{"n_layer": 13, "d_model": 96, "n_head": 3, "n_kv_head": 3, "head_dim": 32, "d_mlp": 256, "vocab_size": 4096, "activation": "swiglu", "norm": "layernorm", "norm_place": "pre", "norm_eps": 1e-05, "positions": "rope", "rope_base": 10000.0, "rope_fraction": 1.0, "qk_norm": false, "attn_scale": 0.177, "bias": "none", "tie_embeddings": false, "parallel_block": false, "init": "orth", "init_std_qkv": 0.0654, "init_std_o": 0.0128, "init_std_up": 0.0654, "init_std_down": 0.00785, "optimizer": "soap_variant", "lr": 0.00756, "lr_mult_o": 1.18, "beta1": 0.95, "beta2": 0.99, "lr_head": 0.00823, "grad_clip": 1.0, "warmup_steps": 200, "schedule": "wsd", "decay_fraction": 0.773, "decay_shape": "linear", "final_lr_fraction": 0.0, "batch_tokens": 32768, "seq_len": 1024, "doc_mask": true, "train_tokens": 143100000, "steps": 4368, "dataset": "wikipedia_en"}
Each number is 500 + 25 x the weight over its row's rms, rounded and kept within 0 to 999. Layers, rows and columns count from 0. Numbers have three digits each. The size before them is the row's rms in percent of the matrix's.

# layer 5 attention output, 96x96, rms 0.401, rows 0-95, columns 0-95
086:446496504487511485498510448503502528561496467526522513490466528472516479449475532520481498514478486460488469459513481491514467481495545530508521473485497476486474514533513507497505491483511493523480449513474518532546515454513462522502499497474477456506518495479526483446531494520472511483
101:498498478523479511473565498529477537551500466507511513542508527518503494459505500586488490511511498497506493474529492462484468490476479511492483511520479508496526513489525487509501481486505521516481507465497497492503458444499493509458522502471514489445464464515522511502444510498450463497
101:492501505507489521516479535545502520506475496489532484479533461533443527482465477491521543490441514502507502479475478511501510510514504513515471520500501491516510490506458501491522512498492525544481524469523446467495479477498491527521492499453474513504523472482468519490606499526493509490
102:511469547514500501473483475505512456472505430532519488502471509477530510561539494528525520531478534505509496495499511530479528516506487497516499479489463491492502487502478492478523509518503475485513474499474522475518445507452491525482541468488475507477495506491547534432509503481450521486
109:504503496546518490523493500490476503519479536579537483498502482530488478515497520572505499521495491499502508485482523497498499508507514504485481536476485495495522503473505474506505522526489498466457524488541446464491478467535507447498462468502497460553484447476515504479517494509449517525
090:514514508489495512495511461542478525455545489495490472483454473495469507472508478499539504481490528501500525515531526516509496525478495496496493500497491523497513520492520495484530474497515537500483473500515459517482429526437567491488482518509510526562485555469477517489488528541484470501
080:469527489488531480474512513488520520472511509483481510545521500512467473509475547523464505500515493563507468468478499510528503490488534492477484487509523489473479544494493452496456529530462512509533511525479467505505500480469503508494508533496534537484507441457547473485463516468499483458
092:516484506504488503477478499519521500525507520491494451484485489514510461545513513490471528503446504526506485470491485483513478494493521501506504473488502488512503509528549512512525490528501525468514513456530574506531496459544465494467466507462510551527500496463433468508483540508504453505
097:495490485525511509512497521523479534534546514524491535474558482476509484533500540505513527435501509520504476493510536524495502502536501502537515502495486505482488480507528498484523485498518500496496511541517516506467469502576542522509431552473491497507529506452504494525451516513482514493
088:517504514517539502513495507522464473467520504497541508492548552495464467498586543495488480491469524470491545511515511518493533500512482505506502478512473526490508548516487493501520537475451484515522492525486548499461499507515513514466495492499489457535497486482514483492515495513480468562
095:482544506481542501484476525459527488510482515524518494502503495485494509496491554519522469538547481535538475498456509513544503504502521480468539492515501480467495526519482461498468478480471499474503501551511501498520510527483482435473459516490487559528512469480538492487517482494515497539
096:479522440502471494496467471534531453495489508523474535527495488480497531491508530464527456494502491475519477508508459486473508511514490499497479462535489523497523498472479496466499505472499504526535469521529527535524476524504514498462501518501512501513478481513500555486522443526495542426
117:498520501506500522524542459481509499489461466526459499478540512473473501531466482499528553511496502524485502492512498501497478523505493483515498513494506484475490516517488489484515483488509488561511536477537558466486476529505530509474497482481518512498504550463539484462535530549525569470
096:493517524469485539495523551473504524529467484501501480499507567510484517540480518503517490511468494460495476500519485493490495483476503510502504505499482482489493499499476496478504485484482537514504497472486483472511483533499483444445578509475497526472507505458519507538515563543483449530
104:519520499526549510470509493511476505501508458502541465514519510544513481534495494499522482486469468479500480486506505509491516480474532479473510505503481509515511478475495475507491516498526506455536470499512476473460448463506437504504513484517435526556521495505456536462467477506549483506
102:503504479474518469519487515467484482480488509480515466551527477525565490496512465535490497500514523511478500472501506504491466535510504476513518499483488475559521515526487513496515483496472520495509550496529496492484457502485529511501478472516528526471454466540442504540539483452553503509
076:503517499486470543513537499526452522547460533475496507508485531505536487496483500488535485517548448484558523504446511472472490468481481512491489513532515464516502515522487497490454483513490507519511493479498477489497495491518506471443474525501563529486522480528499503509477470515536485534
090:513508477564524518483509455539484475505526464472502479529501494512549514480472508446510509507541502524527501502497482500503512468517498523537469519513487500525537511502499497477499500512490497491588554518512494514479539492505537506516504529518471529492507470525522497466464502441504527489
100:522468518510507474516503538506486511410537468529506511515491476510534451500453469496482505488486479507463500514487477480494492479502512517475500507505486535522495496477511492477505482526497477490482464490521460473490502542499572529541498461511510540513483516542536440506505488501493476492
098:445487530471500506491483510520508526515533477473520525540467540483482484506521531485533515490448497484487519501485498516508527501491509537480499524492484475501514494513472507548491502494492484518497436527502514508467454491507470548487506509408506508505497491456504486498507459483554473475
104:455540514538502498485503534541514496462494490506532495453499544474504503497488479477458484488498518486479500511492496506501466510513515483498537486500482505510478510505508495528513504538490507515545473495435463506526526478482537486501484478473508526560572471504504463530489543551517511475
097:505508499470507529508478530484485518513473485489542523447496479426497511519501492485484511556522486496530503520503521505525511499507519509469487529514499475492485494512493505495500507464462503541480527510496506534527511488505493495541514512476504518498582538541532564450529507542505486529
098:449486521569515462479535488481461498480447506478531521518481534501509486454504493514494510506479507487478478495492506442493494501506508509503505530497502501491509510483484486489478524508505503507510478505489503528484516429464530504469489438517501462516512436505549482488480505490499511434
118:533522479542500455465528498450512513528499518475491477495493532487486487492466531529494532519468500482503498507486498502514510499509491507495475483517480517492511482486481531497517481503495504563493533492493539501507498431509477437540497463501497496502443457422473485485464474487521492484
108:493516527541462541492504513442525490539541506520534546474540497512513495484514483527537492514529497505511497509496484520510477482518501508496495515498512506510502491509520502514486471507492510482445518458529471468517516479493533521449501534459438481480496491509564515489487516431516501475
112:446426486497510512442498487504478497487492506486513462555490484486503531515473459513504490529508510503513503499512488474486499482499467518481512527472484492505499508510510530489513526502490510523497486471500526502485473460497490539494490554507509585495485491532550509515485475504427540502
093:506486457512486463481517490488500526498479495503508463510535461539484509470544490467550503450445509521490484499517468501487496512498481513495519512515487509502539492490502515479505513475537490457502470497507525472509524486449504524504563512483479491496489463483463498561507504516454565522
102:504514467495508549469501462529502502516477471468549538489460477512502507513525509504455470473510500514511501524482506493507496490504528481502498509486514494514492509502490505482504477491528506484530539545517544555513514487513510526449541489456468511519444488548476498545502547547508458517
102:503501459534473508448541512520507529486471443520495481447491494466521493546521494527493477494504505494509521464477493480478496499500512471496507496477522495498487491502509489487494487498524507479483485451468577485501484460518482477525526473480528553497526495564500537511485537535522528488
105:566498518522469472515505508548440492506527485462487505490505515496517479533531493455500497523497498486497514482520489501496507493483511483489515518496519464490490502490507482458508496497491478513561489427455488513492501542550508517509522510499544472538523514503463521474472472507511478567
105:498551487500514527483521493534497507529514527527495506503517532527520527489503482494431544498467502500491502521509511509505480508487491517507514493472498517507507489479525505494526521519503520479505541525523485480484554560459465483534488456450481468505520493465532496541454482548454516538
097:452499482450498533514513489525465437502503497506445494461470526540519510503475519524495519513497493467513474484526467498500499528477483480495501470480490500509475491486474494507462525508504521477509532466512507504494479537532485507480470478492528467474540500482540452493548529507487451444
113:484499487472508483512499454518501507545512515524507480521516530490489492500538478539494476412521488491498482504501506466484501502492493517522467494512516478492510501503490496465498505503499522478438526524495495483442505470495481541498532511475515427519469505506478523541517538548529535461
099:468485442497500463489514468517517480511515502567490508464474503501496509484489475499511483489511499513493507496493526501514501511491541493529535469512480479533472508487505484503506475510519463506535468528479492501509489517482487509472466471506528514492463512498432435444471504533439556491
106:466469469522523495527482481523566504499503531462541520488505516496571475499495531490527460518507505485485495517508458522501519501476501497507494469490505507486483504490494506506486502479485508501556536490441542488507525541472513503491499445537497476543481491550504499517545499478511545489
092:459510494514530522523472479500486508475495486497481473529561537480538483449480484490510467498507491521519501463484467477474523484508505485495497502504514504485502502469506478533517514520502563544538507459516454482478525492484509554480494511563495515458499498485507508474483490555513527546
108:471545488518445502527511534483498458513462466451503490479483484527485475509475478474531459503487465489495504511513492495516481523488503513491511498476501518501458527493516504494505484482490497520561454481488473502529498506543537476442533441475493508483542523506497485504542500476545532504
117:494541443490521476469526521486468478513534476501480487473518438512536489469529524502496509524497495485507486488492493515527530502499498515502514507511474482515506474489514501484505520465500496443520473500508527489531513486537492509602474496462519497495507505516463511536515447457460501509
095:523451507495471489494557502522533525495492490514465512467456500499515491516507503523464521506490485491481516512496486513503478512527502523453479488507511503483487503474493507495469519479560486537473474516445508446531422478522469480518461461521535467467498510516521511482507507511466488465
093:526466515480488517498535519517514464478505555495474497454497510542504469514524507518528527484535495466512482486527490504524498499507475488500517495539523484495472479497519481510485500503490519486467473523461513435478541520497499482477461521522575526522529474480520497576489521474517493515
103:517493545467458530491501491507519522515536499553530429496487525495502498502507488498486445511499525501537501509495493508494506490494494512466514513500490502480498492493474495496470503505477475487426492487479500497463465486513511404478550519472499542485512508507491493494483499540519543538
093:526505507470488601472488533494506503467470515510517504483468495505456441470521517471524513477519524491492523503513527508489480504464528490495512510470498514542534528511517508535508466496495519522479471528501486487526543481482484509486487542475492545465525477484500517505543479539488474510
100:481542518533521496500483482505478498547484523550480466462523475478497532505504486469485453516529516507523507527504494493504505483495488509491493495509500514494505491526530479514493470503495531493512540483523486476576491486520449505516478532493531466501526486530518487488500577494546563531
100:552521487480471510455504461523573491519495527491514512516522453482533490511488487498512461498469471483480505483513476505524501502517485496517515498495529479481504483503492470488482494507485525486472451534524516494471469531493483460512508495491443538518514453513501509537459442491515558496
087:504482510505488497467517530493527543553539521462473463496501505481514500502474504468494468549509465497478473484504483457494478478507497453492502526468522491523538522516512496459451516499491516527468515468470499529511479476522490427519517513478520510493527517540529485542482483455520498513
088:508507504467523519503527478520523552494498464498497527510469505518517481493505470464513479495550443514493515501492483541487547508486488547515484521516501541509506532516497514501516477519502484506523461563509443470509498475492514511491506550481551548460484498531507491493501463549526510513
096:535450505523525509525471511484485499534517524513507524533433485512528516527502480456502500520464528508505493518523490499502512507499447497492498480455517523532490464504549479498519491484467497512512516461500512532527511524510463457460504505516505448486516520553516476516494446525472521470
090:502501473537477476512456512468466503501527494491487483519500544541527508521498467522432477462515492520496518504502510496529528489538491513526553500493482477521490500492503512496476509504532516466523501478539460488467579483525493493476504497491523507495463489484511481470485535475471442539
090:540510462482514487529464556503501453488538469496485499525508486483474463537465493548489452515523486517501508506512504496508503497501510521510514502507528533512506497525480495502483512474477499538502545488486461518522510551531502511474559474475531517496468493486467434517496455454495489500
099:515481531464492519477492466495549494511491493469495475502479499517497517445526465502474530534502481465504497513520488481468510493504504496486507507497493500489477511510517544508517511518515481540480452495510513482498542484405430512492497498510493535533494536492504491534555513454511499538
100:490508472496474490510517515490467516468505522545568479524525509442518490511537503473485508514511494495472515496516462496479473513481495489506496500483498516485474507480515525475504488491483513514465522487489537507517490502457540552539528454505488453494538491532455465478437472523538476503
094:525481506479564456514516511474480482492504475529538496519525479462509516519545466532514527477488472497527482522552519498511528499519485515515535487522511537504527482486497520494483488505525487480494546529471487513501456483503545510466493560543461488514505527488453499499475502500465502455
101:495510514548491522445487502537497494480547547519507511466477501522496542533479515486517514485531493504502467504504487488490492521491486493482517482489504466497493467473487507521530507518510464484521493443485520494512545551490453507517477479451483498551463504500555538467453534485511522503
101:490475522508516459487469537557501519495504493475493489481547484547513540520536543479491496515489490484461518491492495496488493500485483483546511499501507503468526495499516491516472527486484466462499538520480538503463418521488501471498497454495482487495512515500537506510552454467508458514
105:475452534477489503498476508479508494495508478474486469503516487449537516481472537500502485447471480512505493492495509520508476487515528487487531508478500498480486487479518498502486494483476515521488470515507496534535479513485504517507500442558453526409494504430479516515524542500482507534
107:544447502512506443497500524522502518504514490535502492476509541497508516471474490465505486514519470493524488509511495496534503479520492500494500470490469514501506509542479513484482496494507506493479501496478515488526496497463464482488513523525490527520507538545512398426461499465477462470
081:518487468478514506481511512493466507504481513498496472473536526483474444482505524472511499547528466497507499530507514480487471478500472496485520498547530520511475490517486502495457500484467536517504532562480495503460515464454484514507525512511525522473564455503515495421500495474514497517
117:471460474473537501489487502483487474505551497508488480504545556520470500527489477474534524514508490517542505498486510481531504520491505515538511503503534496507523501500512511515495491503500510491495528491481491469429545504522488509486530538524549549500495524421498505481516454520455527486
093:505498449511473446528513474501497492501488520483511500485490481494534592500505506539506502525526519526500526531521504504531495505507502473506514526506533509522482520538510481492524510480514487514541458473495545433489517510502531476547476529506517454464467462501530502481512511483486500535
117:482517505449502445467509514486476492531467487476546502481522462492530499529496482531473545451496524469512495489509513525462486535512480538494464482495506484507484517524528503510518514510485484505508508501436461515466495477563511533520466459527469511465519484508509498548507518504515495476
113:504492504511485486512483448480481520501477534490474539462483475539526454503505460479511539490478513526490473501509520529509514493480527481510510516501480502518489519518491527506531492522503504430505474495560516489518517471506478540497447476564492468507494539473492462495483477519563509500
103:483508534469498494459523510529468501500501515509482501515547475509524497473467485473520501528452487499500469521523517493524483514507496537508508510506535498497480466510499501516504489514512517488461537481483493557538485545472538493462485482528498537509505475471486476529484480502543597536
112:484447527495481488484496496503474485523503486511515563474527485512447506459491485501464465502532482516513500508480508469524501504475479509496507503516523509505504515511491493500481516478509497510439452489493499562521539499535488542475526511528498468564494526529556463528539483496488494535
109:529540525504519478477433485503489491512481461500479483529448520464514517480521500511525556489532540524504492508492494468507493468513506498480498488518491480507472505488525481501486503479521487517523508508473501532527521508465461501461441493486513538473441539501501558472521484508535466484
116:478511500445449468517504469511488512524526484543540511549481485533518505520483563508505524501487517482508492499490479513494504519509531474489502515521479504508517489510514511522504528518491500478467465477490517516495525582522542519467477516477513517512482465475447481445529535475511483507
092:497477495507537531443501474436464505467521479501465542490542521544545499504505508459529521502481488487507462476511456490526474516467517489500517511504508509479484507487494479502495473498500471486529532492498515487485508525532498535497486536539484469436460495528543538496514500536498529503
100:480490464506508532511508510465524494478497527495467556538495474472504543526491461512489496488467487489519496493498488528496501500491510491464489501496479499491508491482491490473491487498474490555527485434573492490535478524499487523484467509516490488498491488524499491587460477551485491451
099:480522474460480503449474495480497509456526498490532490468476554515501530486542492483482492500531504520480506472514502499507483489486483512504548494514522487507521499515507515488476486518523507469471490526417504507502536484494549459510496547526482508510512508483512567493505489566510454497
102:478505485521465521529507462455451508502494521483520485497524519496511527557532509490534518542521484501533497535517505463501537472547484483522473531518465491525549487509495490509491519513503530453532477493501513534476494522500526490480503527535541455472545487497501546508467511477523520500
087:521451518530494491504490479490454510465464495499515464466521491509503543486514521502514450504496504503487495544506473469484524487521497486524514548502476486514506487502518490515510502479509513510539444512471490567476502460468516446486502520551517496498478451513501482494537547485465532530
107:476530492503498483520477484473506547476502493508484522507485500508467494510526502511441505565459479483499494533512484499485485509447531503518508493482502546460450452535523484526467475483483477482495496492532458523539494502453496482468528485552541503487516478472503509475492522494490455498
101:531503504544491493523490531487465476467521537482481493547471518458492524482495500486526466479474501499476489502535500505495489500503507474511497519496512493527467498479497516513490469513513479552465462503549477539475554512509530440489485528499503487499512458493491564496482517456505499434
092:478495504511501450451481527517510510550492469527475492516516510478471524550467496457513541498521522494471503497488479495514524501506503519466506494518499451492509512490490490496523488504517500513496524553463498493502502537547436499483533464472515515470509552467534491476481459475509551473
098:518486500486538520486513515523507529507474528510482521532465520478475535531469534470491485495556461504538503515519491477503471502487502534489522469485490476478503501497464508467534499476502523558511523570521525503562518507503489469487513538500534482474474520475539494499462476541512486507
093:520497517480487488459534505517442486503511548500517532536505475495482482547505513514507515528503512489516520516501524481503503503486499504518483498552511491470520486508500472493506503492515519530477521504486498543495481537480477540489505485522584522565518456498518543535463445476469480512
099:478522525504467471495517468485485461505552478505545485508484477512489456492478481454494522522496556516516513487505527517532484505502525508487509516488464521521512490504523512471483532509520529497470503531484451478532492507566548528514525516515448495540521509469492542468472479481509526482
108:476497485491493568497532469514484466503536525487517465490490481492519469486457540496457533530528501510489508541499487519502500514516530507482511482483459477494527510532515536513483522480495511528489562514545534513515512513529533512540494487507484547513504522470526521469512525486437475527
094:509505505480527505432565530474534503459467519510494524514523519538510512537520503505511467498475513515491519498488515471510481497511521485479499511492493479496497510521495490494509475521513505509476493535479492415473467553501504506437473505503464504497451471541485515511507533512483464461
086:479461492500477485511471505497499532511522475501498540522553488516483502522481494525480516493555496491504490527503488542493478462503478524470507477526523499486493498473498509528475490484541508481488501489493506512530479447534519523511517530543540482528515516462577494561496432502527494507
093:544471485505487506447481506462453491515488455516520494510523508533484535498489477460447552483546515480498477514501487516485553554508515503487530513481491481503476507501514520513489499504498472517469526524497498534458534520516492485479536497559484505487479537518526523493542495480527498534
125:460497479512470502494507574515525493535517504503490492504489490464505473498553458498500535521521513509513495477496512521500519474516501471495483522501481493481510488500518534476511501467503489516476533507476477471484531475485545498462464461430522491491550572504469511508472477453470504504
090:489517534499534473501497491513489419510488477497463501473491506530494498484555511489446486465482514494516520484493533470536497513514481488528514505518550525535523453518491475504501483539509489478512493561518486488508465495539478507488503501533543503532555456479503507512510517497488466472
096:493526491484488458479428500521476543491520508492449504470507524480549459507490480505512486513476520505481507506473486503512484496520483532509531499474479487510485518515507503517522483493505533436465549496491478518518499496489485529537492498443586503477468472495525505473513489516530528492
083:516494525544498468510471525521504505525446466492457473502522498531512498501507502496475495471536541509458504523503482468516476490534519499470511500518454466496474486472455533465518521488453475494542507547515510456493504457505500498456505514480484507492549490498551494502485489489515472545
093:489506454496481486519485487505512540461511521492510495532516507515479505474491505518528529518512515489514504481506471539489458460543500507471524446507501482518515508508515465538449516477520472460512516432470547507521547492456532503486495556496498488473471498480475485509506477527541500472
092:568523485518534505510501505540480496521486449480480494520482516501491487430500488505460511530500511492438529509499509535504485510518550491472511507525476475530509533495496530510487463495539497544524528522534493515478495498502469482498485527465527504536499497521480471494540477509499495565
119:455510554530505477551520502480514480491496513511489469546480491477522535519513514483469517463531525495519499497508505475507539490506495494503500500522482486489511504508509533499469511503490517515517443508570529457512529513477512467489511466510549519535538558481534545514485522475482496468
082:516526499508485491556460513491505504513492510506535506490519509515532544490472513460508516495491461479561484495541497483504490479490455512490448507547526521489502457476523496520490510540477496526508492505511460457513519507525493445536493491504479483485526458519539499484547464482524483454
113:492545505498556528507473516518472506534553500478510496496517495477503556493498459539474497499470509527525500494516510495523481506491509496507486522494499493523499529526484461529478492500528508506531529451515454549454480528473430506531464530466439488480522522482499496512490515492503489508
109:490520491490512470471517470480482519475509538460449493478485516488461475509492497501491433486503492458526508492509506495522493469508482492485471484485517499510515498482503502493514522514492498515492444543527445537435514506495497485544533481476549490504430505492536484482473541493525515481
112:498518536478526467505574492477494505495533488436497516471523493491467552493496485509515510532531505525488496503506508456492479495481529504492525507505475512498518476518496477514495503494512513550522510486440482489524481534465508485547536544523501460511478550459516488539501528458517496504
100:532461471480514506472509478479474475530488501472495498518511498451488480537505519461518489492443525529493506501516502500503476492500519484490518495523523470519503481499520491479491481525502493524498486542510517508489530525538439571488533548503490501471551437502461502484468540476486534493
100:524476463481512461526459455528554457498492500464522494464493547490500501533488480541510522482480506506502503489511468477497510513520505479492475485511510508459514495514514484493499519478472503479506502468507534504414522471501465491503513489521503550530512504505502473503530485529514471421
096:470490488543533533539520509459527500524550459513498511455471496511501511514505524493500503490489491504541481512491481500529495501516537508514526506490507471516546498519540503491495483512517500471565543528503485533525495466504513439499519525471532489518499515462492482541547525499473531452
091:492472471477483507496486517465468554505514491510483442481468484466523502456512527501528515449500525495514505515496489471520523491483513491491501495491509523495511502456515502514525487469486506480465478536522500548446501471475534469515428493492521515445527545506485473524517538485499529510
107:534499508494450549515497483463494458449514456526466512496515518510518535474492523522491507471478489493506509504484484496457494549529456513518486503474505496514464477506543499473502453496495501522522416484533527514469490520493504492510510519482473473468516471488516461513512447522503492508